Each number is 50 + 15 x the weight over the matrix's rms, rounded and kept within 0 to 99. Layers, rows and columns count from 0.

# layer 2 attention query, 128x128, rms 0.104, rows 0-49, columns 96-127
51 59 64 51 59 48 46 66 48 58 49 44 55 47 28 44 50 44 59 28 54 40 54 54 49 62 45 56 44 35 36 48
52 34 56 47 50 62 54 70 36 46 51 35 47 48 58 54 52 46 50 66 54 63 57 40 56 41 49 49 63 45 57 52
49 48 40 54 44 35 43 55 39 53 63 43 38 55 54 56 44 36 34 61 52 52 42 35 61 34 64 46 53 62 55 37
35 54 56 55 43 59 69 51 48 41 27 62 79 50 40 21 57 55 71 31 56 33 27 68 56 84 28 60 50 59 34 66
36 54 50 56 56 55 53 69 44 50 47 47 50 49 60 52 57 46 57 70 48 69 50 48 42 45 39 31 39 48 36 42
50 49 42 49 49 54 48 75 44 56 54 60 47 54 37 64 56 44 54 34 56 52 60 53 67 55 42 42 59 32 52 44
51 50 47 57 45 45 52 56 61 51 52 46 49 56 55 46 46 37 44 68 42 57 57 58 41 24 58 50 57 70 40 51
36 52 50 48 52 56 45 60 49 54 44 51 45 53 56 53 52 57 57 70 57 66 45 56 44 44 39 48 45 51 39 46
60 54 51 48 54 53 39 54 53 53 58 52 49 55 48 67 53 46 54 42 44 54 67 55 54 56 34 46 55 33 56 45
46 42 52 50 52 60 70 42 53 48 35 53 74 40 38 41 58 46 70 24 55 34 30 66 53 74 23 60 41 53 49 60
62 43 42 51 61 46 60 34 46 57 56 19 52 44 38 56 41 53 66 49 47 45 48 52 46 69 32 54 57 49 47 30
57 37 37 72 61 41 54 44 57 54 63 53 47 39 36 44 54 59 56 49 44 53 52 52 37 60 57 53 61 53 44 66
42 39 46 50 50 51 66 75 72 43 42 34 57 49 49 36 47 48 65 58 51 51 63 66 34 48 47 63 41 53 38 50
54 46 33 75 43 33 49 38 45 57 54 59 54 47 57 50 49 70 35 60 45 38 60 46 45 44 43 51 45 56 68 66
32 35 45 44 28 48 66 39 48 38 61 40 61 45 67 42 52 59 51 57 62 63 70 71 41 50 41 49 64 44 46 62
47 58 56 55 53 44 64 63 40 62 46 39 51 54 46 39 42 33 60 46 46 50 48 51 50 64 46 61 45 62 51 45
44 44 56 57 65 55 54 51 54 62 55 52 61 47 49 47 53 57 65 45 61 50 53 62 55 56 38 48 47 40 60 50
35 56 51 46 43 60 62 27 56 49 40 36 54 49 64 37 50 40 53 44 66 56 44 42 56 43 49 46 47 43 39 59
35 61 53 49 43 55 58 57 39 53 41 49 59 49 46 32 39 39 63 47 48 55 52 53 41 46 46 49 42 36 39 55
50 50 42 38 47 40 56 46 53 58 42 54 48 45 50 46 47 58 43 52 64 51 57 49 59 58 57 42 40 63 45 68
52 43 66 50 42 51 39 63 46 58 49 48 48 56 51 65 52 63 60 48 42 55 62 53 46 38 42 41 57 43 47 48
43 50 49 51 51 71 47 39 67 51 57 50 54 53 60 46 58 51 66 60 43 68 45 55 34 49 49 44 45 52 32 56
54 50 53 63 51 42 29 61 53 47 48 52 56 55 45 45 38 35 38 53 32 39 42 41 46 42 53 59 50 62 51 34
48 48 54 53 44 54 49 50 54 48 57 57 52 47 58 57 54 27 40 58 49 53 49 36 54 27 56 39 40 57 38 44
52 34 31 59 46 47 65 39 46 63 57 49 46 41 53 50 66 39 43 51 43 40 63 39 47 49 55 44 67 58 67 39
48 70 51 42 46 61 42 68 42 50 41 51 30 52 49 49 40 46 46 55 46 69 63 46 41 33 72 31 52 55 35 64
38 49 49 41 36 48 55 29 42 42 49 42 50 55 48 48 47 50 58 46 50 53 44 54 42 46 37 45 51 45 37 48
60 53 33 62 43 48 35 64 56 34 48 58 37 57 24 63 47 59 48 60 36 50 55 43 46 57 63 36 40 58 58 50
44 43 51 58 46 57 61 65 56 46 44 54 49 38 39 47 61 51 56 56 49 49 44 50 41 60 53 45 45 62 50 42
70 62 41 60 66 28 46 53 54 52 46 59 36 46 57 39 45 49 31 59 33 41 56 36 57 54 76 52 48 50 49 57
52 42 60 58 59 51 49 64 53 56 60 55 56 49 65 55 50 54 49 55 51 62 51 42 44 40 56 45 62 45 49 47
56 47 43 66 63 45 57 35 50 50 58 46 43 52 44 51 60 47 45 52 60 48 56 37 69 36 58 32 50 44 52 57
36 41 43 45 39 59 62 54 50 57 53 31 54 52 64 39 53 48 59 59 55 64 60 66 32 34 64 53 55 28 31 58
69 53 64 57 53 33 37 76 57 61 56 66 36 51 47 52 46 50 45 36 40 36 47 49 67 58 60 52 51 54 71 58
48 49 50 48 48 52 49 49 53 52 44 58 53 62 49 50 38 58 51 47 58 51 62 60 33 46 33 50 59 66 39 53
59 46 42 60 50 56 44 35 46 42 53 56 53 46 41 50 53 52 46 41 35 39 44 55 52 43 46 54 53 67 49 43
48 38 37 56 60 59 54 64 65 51 60 42 51 59 68 50 57 55 53 58 59 64 67 57 48 41 50 45 58 50 45 63
57 57 49 44 26 48 42 52 51 53 54 53 43 46 50 53 41 61 45 38 51 66 59 57 42 27 54 61 61 34 54 47
54 50 48 53 37 53 45 65 56 49 61 50 39 66 40 45 47 39 38 45 48 49 50 49 47 44 70 40 46 45 37 45
54 57 58 34 40 60 53 66 60 65 32 54 51 53 43 48 51 42 56 42 41 40 36 45 53 64 27 46 38 55 55 43
53 56 53 50 61 58 43 36 42 67 57 57 53 56 56 65 48 56 54 46 58 53 28 51 60 69 47 36 54 59 60 52
55 57 39 38 60 55 58 37 51 56 49 42 51 52 49 39 44 57 50 45 54 53 65 56 45 31 51 37 51 39 36 39
53 45 54 42 69 42 59 30 48 61 40 42 62 39 61 45 46 53 53 58 57 39 33 51 47 54 49 70 59 54 59 68
44 60 44 64 51 46 41 56 43 55 60 45 28 53 49 53 46 53 41 57 50 66 51 34 62 44 66 46 50 47 58 36
40 47 49 43 49 68 48 52 55 44 53 49 54 49 50 46 46 50 65 51 55 65 54 52 28 36 42 53 42 45 32 54
49 36 47 39 48 67 58 22 66 45 48 30 68 44 67 60 59 60 66 33 53 54 62 61 42 34 44 62 55 68 39 56
56 49 49 65 59 47 64 40 43 49 59 37 44 45 49 61 53 43 37 55 46 49 61 47 71 42 48 37 54 43 58 68
62 72 45 51 55 61 50 52 46 60 49 44 34 57 38 58 34 38 34 46 35 42 49 36 45 50 44 56 58 54 41 46
44 50 53 49 46 56 51 46 45 68 56 61 52 47 71 57 45 51 56 40 54 38 41 49 52 43 38 57 45 57 70 43
41 66 47 58 59 44 46 52 56 54 58 60 39 47 48 50 56 42 53 57 42 48 53 39 42 54 63 44 52 44 56 43
# layer 2 attention key, 128x128, rms 0.116, rows 0-49, columns 96-127
50 45 66 41 54 55 46 46 38 45 46 42 48 56 48 48 44 58 52 48 50 52 44 60 43 52 42 48 52 41 55 61
49 52 44 49 53 44 44 54 59 43 48 47 43 50 62 52 46 46 49 62 50 44 55 47 58 49 54 50 41 55 48 58
43 47 52 51 59 63 51 59 61 36 41 63 52 39 40 53 52 44 54 41 41 35 40 55 55 56 33 51 46 57 38 50
29 42 39 36 48 65 64 65 82 50 61 38 49 47 61 51 60 56 58 68 61 64 57 56 41 36 51 53 55 51 56 58
52 49 38 50 28 59 47 40 50 44 52 56 43 63 49 59 57 53 56 41 47 57 57 55 40 47 49 55 46 46 57 55
50 45 42 56 58 39 39 46 47 45 57 52 49 55 42 50 49 62 51 46 53 40 57 56 54 54 53 41 45 52 57 48
33 52 59 55 45 53 50 45 54 40 44 52 47 52 61 58 50 48 49 39 46 58 51 23 54 43 59 40 54 52 58 37
44 49 47 48 53 44 61 36 69 51 62 52 51 60 67 58 58 56 54 47 68 47 53 47 49 36 43 52 51 56 47 55
65 60 58 52 49 43 36 46 38 55 48 64 53 59 37 36 38 56 52 49 44 44 44 51 59 59 62 56 54 49 59 46
41 40 42 53 47 51 56 48 66 49 52 43 55 35 56 54 44 49 61 63 54 72 62 56 32 44 35 46 49 61 50 59
45 50 59 54 49 49 39 34 67 44 45 48 32 47 54 52 46 50 52 52 56 53 51 37 51 41 50 45 44 56 64 41
62 55 61 44 55 41 40 59 45 62 45 54 42 55 53 52 38 41 38 58 49 23 48 46 55 56 45 55 45 57 55 50
42 55 50 52 42 69 58 43 53 47 54 52 40 55 55 59 47 49 39 50 50 62 50 56 36 36 44 48 48 46 56 61
49 60 41 47 58 51 49 55 47 52 36 41 52 53 41 50 53 48 48 50 41 36 58 43 56 56 55 53 50 41 38 56
55 53 48 48 47 43 34 57 53 51 58 54 32 54 51 70 53 36 42 58 60 64 55 38 60 41 47 38 49 73 66 50
43 43 51 47 41 61 53 43 55 27 48 36 47 40 46 50 57 51 64 49 59 68 59 49 40 46 40 46 41 39 47 40
56 48 43 41 38 57 36 40 27 41 59 53 42 53 45 53 40 47 50 47 48 53 51 54 44 56 54 47 42 63 50 35
45 46 57 64 42 63 56 39 41 37 65 61 62 41 56 51 60 46 60 52 58 69 43 43 55 42 38 53 54 60 61 48
32 50 35 54 28 65 60 37 48 49 59 36 50 49 58 45 62 48 65 48 63 81 46 50 38 35 35 57 51 53 47 49
56 56 47 46 65 55 49 57 49 48 56 61 35 56 45 44 58 51 51 56 34 58 54 46 40 52 57 51 56 60 56 38
56 60 57 48 50 35 35 44 44 56 41 45 41 71 36 64 40 51 35 50 48 42 45 45 63 56 61 45 50 48 42 41
58 45 50 51 43 68 62 41 64 39 63 48 43 40 59 57 57 50 44 63 56 65 44 37 51 42 59 54 60 53 46 30
47 44 54 39 56 54 52 53 44 62 44 49 55 58 52 52 41 47 45 48 49 44 50 47 45 43 54 54 49 49 51 52
41 47 55 48 44 62 59 40 56 46 61 59 57 50 58 52 67 43 53 46 40 59 54 49 53 41 43 53 51 61 49 48
43 43 51 48 64 46 39 54 29 45 43 54 36 46 44 63 45 52 47 62 43 52 57 36 51 51 49 42 53 68 61 51
67 60 50 55 68 29 34 53 48 63 54 67 39 53 48 53 39 46 42 42 52 36 38 57 67 65 59 62 47 37 56 50
51 56 54 41 44 42 55 41 60 61 47 49 51 37 51 52 54 46 55 52 51 52 49 43 34 47 49 54 52 63 55 54
55 59 52 46 70 46 50 48 42 49 43 56 45 54 43 53 51 60 38 54 57 31 51 58 64 67 56 46 46 33 38 54
49 54 49 45 49 62 55 50 58 54 66 44 37 50 57 48 56 45 41 59 57 69 58 42 37 42 48 55 48 63 39 40
47 52 53 51 48 45 48 41 36 46 44 49 38 54 25 48 47 34 39 43 51 48 49 51 63 58 47 48 51 45 51 58
46 40 49 35 38 65 46 38 56 47 49 46 40 52 50 52 43 43 36 55 37 54 55 52 46 57 54 37 46 37 53 45
68 55 53 51 63 50 42 61 49 50 39 57 46 55 42 51 48 47 52 49 25 44 49 50 41 66 57 47 49 67 45 49
45 49 58 54 35 51 55 61 52 52 56 52 41 63 56 48 54 52 42 61 49 61 43 41 54 34 51 46 45 48 65 48
58 60 55 42 72 21 41 58 42 53 40 45 49 60 40 41 39 61 42 51 42 27 51 55 62 69 65 52 45 35 35 46
63 54 42 53 56 35 54 33 50 70 55 50 40 54 43 51 48 50 40 35 47 43 57 46 56 65 52 45 46 43 52 45
51 49 47 37 58 51 49 53 53 53 50 53 50 45 47 48 43 53 52 63 52 48 57 55 36 51 57 44 49 45 46 54
59 58 51 54 49 50 35 54 41 51 63 53 50 51 41 63 56 44 50 45 50 59 38 38 56 51 50 49 56 53 55 43
55 59 44 57 62 45 51 39 53 56 57 48 46 56 51 52 43 60 49 47 65 44 46 41 58 45 64 39 55 53 57 55
40 57 62 60 46 60 47 70 48 53 47 58 48 56 39 33 47 46 55 58 36 56 54 45 46 64 45 44 60 50 52 28
49 47 60 45 58 46 53 46 54 46 50 65 59 40 50 36 42 52 57 53 53 62 42 53 35 44 43 47 57 48 44 45
60 46 59 44 51 42 41 56 40 51 47 61 63 51 49 38 60 60 61 32 47 36 35 66 60 67 45 45 51 39 52 45
39 57 56 61 36 49 50 59 47 31 60 56 43 34 48 62 35 64 52 57 52 61 38 45 44 25 49 39 61 66 50 48
49 46 46 44 45 55 62 42 60 47 57 37 41 45 55 59 63 42 60 59 60 49 53 53 48 63 52 48 43 58 46 47
46 56 60 53 58 55 47 48 52 50 48 40 50 48 46 37 54 48 58 52 48 42 38 44 56 47 56 52 51 37 48 52
43 45 50 43 46 69 61 36 57 39 68 46 33 42 55 56 50 51 44 71 51 70 40 54 50 34 45 49 50 41 57 51
54 40 51 58 36 55 57 45 58 46 72 45 39 41 58 58 56 42 34 60 44 72 50 39 44 54 55 55 46 64 60 34
59 62 54 53 62 45 37 52 46 55 45 52 54 52 45 48 44 46 55 40 40 43 47 46 42 54 57 47 59 57 48 61
51 52 44 55 62 45 60 49 41 48 51 49 64 49 50 51 55 55 61 52 66 44 51 70 51 62 40 54 54 53 46 35
33 44 42 57 36 66 53 55 55 36 38 40 52 44 58 54 54 42 58 33 42 66 52 56 45 50 51 43 55 58 47 37
44 49 47 46 42 53 47 55 39 55 69 53 59 53 35 42 51 64 49 40 54 43 51 51 59 53 39 49 45 54 42 50